Weights of a small GPT-style language model, trained from scratch on English Wikipedia.
Size: width 256, 4 heads of 64, vocabulary 8192, 11.6M parameters.
Architecture: LayerNorm before each block, biases.
Training: a variant of Adam for these matrices, 519M tokens, 11307 steps.
Each number is 50 + 15 x the weight over the matrix's rms, rounded and kept within 0 to 99. Layers, rows and columns count from 0.

# layer 4 MLP up, 1024x256, rms 0.0846, rows 170-195, columns 64-127
39 40 60 59 57 65 57 67 52 44 52 49 47 67 59 50 61 68 40 48 66 56 67 47 27 19 37 46 46 41 47 58 45 79 51 53 83 55 58 83 62 50 47 31 59 41 59 59 49 50 57 39 41 50 41 31 19 32 71 42 36 69 52 10
51 61 68 64 33 51 33 57 56 50 63 56 42 25 62 32 34 38 48 56 58 36 40 54 63 33 31 24 55 81 54 38 37 57 35 34 44 42 42 46 55 81 78 51 69 64 36 46 32 29 34 59 36 39 47 68 62 42 24 62 54 29 55 74
36 15 71 77 51 53 40 51 74 56 55 40 56 37 41 47 51 46 31 34 52 51 43 25 63 72 32 63 50 42 61 60 56 32 63 17 60 65 61 53 55 49 69 64 48 33 95 54 19 68 40 79 39 21 72 56 64 80 26 64 33 76 36 43
32 37 35 54 47 36 43 38 61 33 50 63 29 77 75 65 70 30 28 68 63 55 15 56 38 51 49 35 36 59 65 61 32 37 43 46 61 39 51 06 58 80 36 83 61 48 55 31 49 40 64 58 21 41 50 78 61 50 37 57 45 56 57 76
37 37 61 27 46 56 31 43 52 36 55 62 00 32 59 19 59 38 53 44 63 55 31 44 42 43 83 56 32 64 50 70 33 59 39 29 67 45 59 62 50 49 47 54 56 52 56 58 42 51 69 47 55 42 42 42 82 56 52 55 62 60 36 34
42 58 33 65 42 42 64 70 46 28 40 83 41 69 65 62 58 61 34 71 43 45 62 38 47 37 55 30 70 49 35 24 63 43 28 48 34 72 33 53 67 60 38 71 50 65 40 60 49 27 58 55 58 78 60 59 44 28 28 62 71 54 44 69
62 58 71 77 37 49 44 55 59 70 50 72 28 36 30 45 26 47 55 70 41 43 49 53 42 59 59 31 33 43 34 63 41 76 52 85 61 64 50 80 62 46 61 42 46 40 54 33 44 51 73 37 42 37 33 40 37 65 49 74 39 45 50 51
52 56 61 61 31 63 81 52 57 42 66 54 55 72 43 66 55 58 36 73 49 61 15 50 65 27 59 39 53 63 63 76 57 37 42 34 33 54 40 65 50 36 42 41 47 39 36 71 53 47 19 38 58 62 40 40 59 64 44 58 58 55 53 46
49 48 64 31 63 59 41 46 52 62 63 55 56 63 45 43 45 29 52 50 52 63 66 62 21 63 51 53 59 51 99 48 56 46 65 46 52 44 42 59 46 47 77 41 70 65 36 34 35 25 63 54 33 24 28 37 33 42 45 51 43 75 77 50
44 52 48 70 50 60 34 73 47 56 79 70 58 50 50 53 31 44 47 35 32 48 46 57 68 35 44 55 54 59 59 53 38 50 58 52 58 63 45 56 44 54 59 43 73 61 40 38 52 64 77 46 47 57 46 54 27 24 41 31 44 55 42 26
50 57 60 68 26 66 33 61 58 40 22 65 40 49 55 61 58 35 68 52 40 26 60 60 09 62 64 60 56 64 56 64 54 21 67 60 51 55 58 75 34 48 62 47 31 44 59 43 18 37 36 69 42 48 45 25 45 44 59 29 55 51 63 44
58 58 34 60 38 55 53 40 63 22 52 66 32 58 56 36 33 31 61 55 58 63 52 57 38 35 49 51 64 72 49 49 34 33 32 41 30 18 58 63 63 37 46 70 65 36 55 48 57 39 69 57 46 37 66 65 54 70 53 15 62 54 41 38
42 36 30 60 27 44 32 61 59 53 43 70 57 58 41 56 20 52 59 16 45 41 57 73 49 48 45 37 59 37 32 40 33 74 26 47 33 82 47 46 58 63 71 56 42 32 50 47 48 51 80 39 48 31 63 51 60 62 37 41 57 63 46 23
39 36 47 38 61 32 62 33 63 42 38 72 50 64 45 52 40 63 08 50 49 72 48 65 75 65 17 38 05 36 39 61 42 46 45 37 63 47 60 45 69 62 48 48 40 48 41 48 72 53 47 67 60 59 47 67 77 34 47 19 91 37 47 60
49 52 29 50 44 50 62 43 43 48 62 54 21 47 62 50 69 53 52 47 46 32 56 42 56 46 59 41 61 47 47 61 69 54 33 06 40 38 50 57 58 63 67 42 56 39 46 53 67 39 52 60 22 45 64 58 40 37 43 33 72 61 75 35
40 35 42 52 41 54 21 53 59 42 56 48 36 61 62 45 43 32 46 59 61 55 52 51 56 49 64 42 46 65 51 56 60 40 56 36 45 49 46 48 67 56 53 66 61 44 27 63 42 51 66 69 42 50 38 46 49 49 64 60 53 64 42 46
62 51 64 54 67 35 53 66 59 83 49 62 30 50 66 44 80 49 38 50 27 48 56 67 58 56 26 42 43 77 46 48 30 60 44 44 65 61 67 67 63 54 49 52 31 26 32 50 36 52 56 44 40 19 28 40 53 57 42 44 32 58 66 72
23 49 52 55 30 57 49 55 46 72 33 36 37 73 38 64 57 48 26 64 29 57 50 65 68 36 78 11 46 72 57 28 16 82 44 46 70 49 39 25 42 35 51 55 70 19 40 27 58 63 19 68 63 39 58 63 22 46 46 53 81 27 32 29
32 41 42 59 62 60 72 51 57 47 67 56 27 47 56 42 64 20 72 51 49 58 32 47 69 46 41 35 38 60 56 56 45 48 73 80 38 49 37 56 41 45 46 61 46 46 51 45 58 42 60 74 42 61 25 63 77 37 63 64 60 46 62 59
47 33 47 59 57 55 57 57 53 67 27 73 56 42 54 70 55 36 56 69 28 63 08 40 50 96 31 52 45 79 75 43 54 55 23 36 66 32 57 64 41 42 40 61 33 42 45 67 47 35 62 56 58 47 85 61 79 41 55 49 58 44 70 52
60 31 58 51 68 61 73 63 52 39 71 63 86 53 49 58 43 47 55 39 31 30 50 73 53 39 37 18 38 71 60 53 43 15 59 37 62 14 36 32 51 66 44 36 56 38 49 44 62 27 37 78 33 71 66 29 51 38 55 17 82 37 51 36
31 27 59 67 45 59 45 56 48 44 68 41 42 47 52 65 34 54 27 47 37 32 17 58 60 39 38 49 56 69 41 47 40 52 52 46 65 60 27 31 68 40 66 59 54 47 37 42 59 68 73 59 53 40 47 72 61 38 58 65 38 54 69 43
25 39 40 43 63 41 52 45 53 54 59 43 58 65 36 71 45 37 35 77 41 46 74 42 01 66 69 51 41 67 92 49 43 41 47 65 77 54 70 20 28 48 49 45 49 19 74 68 33 43 54 72 43 63 66 57 81 65 68 86 52 25 50 52
54 38 50 72 42 74 42 39 43 59 49 38 39 33 46 38 52 47 52 65 48 54 14 49 48 35 57 39 40 45 65 52 41 39 51 66 34 52 55 43 43 56 46 45 73 39 34 66 64 52 48 51 47 34 26 56 73 55 45 65 47 46 53 57
49 52 57 76 57 42 35 45 47 38 59 79 51 46 51 31 65 64 55 34 55 35 46 34 66 48 42 56 58 21 64 55 73 52 44 39 43 74 54 70 66 61 46 57 46 45 44 40 77 60 44 49 19 45 27 39 77 52 50 38 54 62 27 40
59 42 51 54 53 29 65 53 63 32 60 49 38 68 39 41 38 59 54 65 74 47 60 60 44 83 38 46 39 61 65 39 70 36 48 17 50 66 48 53 50 59 61 83 20 44 16 45 53 58 72 70 45 59 88 32 49 35 53 25 33 81 76 56
# layer 4 MLP down (transposed), 1024x256, rms 0.0695, rows 170-194, columns 64-127
74 25 48 46 55 73 37 31 78 34 35 68 50 53 49 82 50 26 46 61 68 31 38 55 42 75 31 45 58 59 53 53 65 19 49 53 36 34 38 48 57 51 34 53 54 26 50 72 57 45 29 58 40 44 50 27 38 60 33 63 50 39 76 86
31 34 46 78 48 30 60 32 65 40 42 57 37 74 43 45 56 56 54 33 58 63 40 44 50 47 53 51 41 51 77 43 68 51 69 66 39 71 64 63 38 58 51 41 20 61 55 53 33 55 69 73 58 60 46 63 25 45 40 44 34 22 62 68
38 62 52 58 43 28 65 55 64 82 57 44 56 18 51 62 44 41 53 69 48 58 50 36 66 75 68 39 47 67 33 53 64 42 57 41 73 77 32 39 54 10 73 73 39 29 91 58 53 48 35 50 66 71 40 75 33 53 62 50 34 11 50 83
47 32 30 57 57 53 62 37 37 34 77 64 57 78 75 68 42 54 32 68 58 45 20 31 44 25 19 46 37 66 35 62 21 70 65 59 61 44 17 51 50 48 17 58 49 54 52 50 67 67 55 33 37 58 11 59 76 69 83 88 60 55 71 49
45 89 50 45 38 55 56 50 55 55 75 79 54 40 59 42 54 34 50 54 36 44 78 43 51 62 24 56 58 34 24 64 58 72 25 55 42 53 49 47 61 65 33 62 48 40 72 53 48 62 44 51 38 82 42 59 32 39 54 75 60 49 58 29
59 30 48 55 58 41 29 74 43 45 14 46 79 44 85 59 36 57 40 39 40 58 43 56 57 36 33 71 62 47 69 41 47 35 55 37 46 51 62 24 52 69 79 48 39 47 52 38 73 61 58 74 60 43 65 44 57 61 04 57 43 51 50 54
33 41 34 68 47 50 38 33 79 14 71 47 49 40 78 47 69 62 21 52 48 55 30 27 56 49 37 68 56 52 53 44 42 33 63 19 58 67 73 31 36 44 39 65 73 43 57 53 57 64 49 61 67 63 51 57 74 47 36 51 54 41 65 70
37 45 38 58 60 30 43 61 14 36 48 56 46 51 64 67 31 39 57 26 61 45 71 49 40 66 49 66 46 51 14 41 40 53 45 43 50 75 49 32 51 51 36 57 67 57 29 29 46 60 64 50 65 35 58 45 52 38 60 42 42 49 39 71
53 53 29 70 25 28 69 49 70 45 56 48 57 69 40 49 40 56 27 72 74 72 55 00 71 50 49 69 47 66 49 39 54 67 65 38 47 52 64 24 86 48 70 67 29 39 55 50 55 62 54 40 46 63 28 54 75 37 39 45 53 73 63 62
60 40 44 40 38 63 59 58 11 59 44 49 39 76 49 65 63 56 53 53 48 54 54 52 23 65 57 41 32 53 37 46 45 51 51 50 59 36 58 32 67 41 47 55 48 52 38 53 56 56 61 54 71 39 37 54 56 54 44 77 52 40 66 62
77 42 72 37 77 10 57 19 78 37 41 49 57 47 31 29 56 37 21 30 55 60 61 62 56 42 64 65 45 54 69 68 69 63 41 34 58 67 61 43 37 57 57 54 36 35 20 31 78 48 42 79 74 55 68 42 45 46 36 53 70 58 55 85
62 55 71 35 50 49 48 43 48 85 36 49 62 47 59 70 74 80 39 57 39 33 42 37 44 76 33 33 33 51 52 60 84 56 38 31 46 64 44 51 11 74 59 17 51 75 36 77 41 64 23 64 38 56 33 70 47 63 70 57 30 67 55 58
63 45 42 60 64 52 48 33 78 27 46 72 55 54 25 40 75 33 53 57 31 57 77 55 17 63 36 49 74 61 47 67 59 79 29 46 71 35 52 62 42 23 62 32 61 74 64 70 83 18 38 58 38 56 39 84 49 39 70 35 37 51 68 50
62 36 30 45 51 35 51 35 77 24 46 61 72 49 83 42 78 46 45 62 76 49 55 40 98 13 34 45 59 28 46 51 77 27 67 38 57 37 47 40 41 36 70 25 64 46 89 44 61 66 02 66 49 69 59 37 36 82 92 35 66 65 60 70
54 51 73 61 76 56 56 70 69 84 56 71 73 24 30 65 47 59 59 82 42 59 44 44 28 49 59 53 42 57 70 63 48 27 52 57 60 45 35 23 27 49 17 55 54 49 61 38 60 46 17 61 63 60 38 46 55 53 44 78 48 23 61 61
11 24 56 56 38 55 33 69 99 42 46 62 42 39 39 52 42 23 28 55 31 35 45 55 64 33 44 33 46 69 51 39 41 38 45 60 46 54 66 54 45 48 66 53 63 27 25 59 47 45 63 61 31 33 52 48 61 50 54 64 71 73 53 35
44 44 75 62 60 35 59 43 73 65 41 34 76 65 69 54 50 51 31 25 59 41 49 51 52 36 42 47 61 29 40 55 56 56 68 54 70 55 79 58 42 51 30 52 40 67 54 57 59 38 47 34 55 70 63 45 51 36 47 26 54 22 41 41
55 60 50 53 44 39 42 75 38 58 54 39 76 64 24 41 60 75 60 61 37 39 30 46 36 55 16 52 75 60 33 48 32 36 63 23 65 46 31 65 57 41 22 54 33 34 76 52 54 26 61 59 21 51 45 33 69 79 55 38 40 54 53 70
41 68 41 43 64 52 84 59 37 78 74 41 33 58 18 49 22 65 59 43 56 31 54 56 47 66 39 64 76 63 56 50 64 60 41 47 59 38 61 60 44 37 29 38 58 39 70 45 34 50 73 36 48 64 75 50 37 57 62 60 72 47 45 60
58 52 57 34 34 36 63 49 38 62 57 58 75 40 66 30 34 49 45 47 69 59 61 57 34 33 71 75 44 46 53 32 56 65 55 50 77 46 64 45 34 47 84 51 51 54 58 50 38 41 24 47 56 63 42 71 50 55 71 50 40 44 36 47
55 55 49 48 61 59 52 53 72 46 49 62 70 53 49 54 71 49 51 41 36 39 31 42 42 49 36 07 54 51 35 63 43 55 59 41 44 64 46 22 63 53 57 66 28 46 39 59 68 40 26 41 36 38 67 67 45 21 53 44 09 49 41 52
71 73 47 50 48 40 35 40 31 43 35 54 43 57 27 56 59 47 54 73 49 36 74 58 62 55 63 76 37 61 39 46 43 70 31 67 44 27 43 57 64 62 45 71 70 49 55 48 57 48 57 75 46 60 61 50 42 46 43 48 52 62 37 72
36 73 00 70 86 34 34 72 66 45 69 48 34 42 52 41 54 35 39 55 81 41 45 37 58 65 68 66 65 35 43 42 64 29 05 53 86 51 56 56 40 49 08 55 56 73 76 48 72 18 46 60 71 27 59 53 32 63 47 51 51 79 25 56
34 46 33 34 48 35 66 66 99 32 54 70 50 73 50 73 43 52 44 40 38 49 80 45 49 46 41 68 43 47 21 50 74 60 66 44 40 51 35 44 33 38 76 53 27 54 51 30 42 52 58 72 60 43 51 52 29 31 54 42 49 63 37 63
51 64 51 40 62 33 54 41 35 58 76 33 54 35 61 66 55 57 50 86 57 55 34 76 73 57 47 45 49 60 49 33 43 60 36 59 24 50 23 51 40 54 48 28 42 65 36 49 56 52 40 44 61 46 60 47 71 36 45 66 57 30 56 62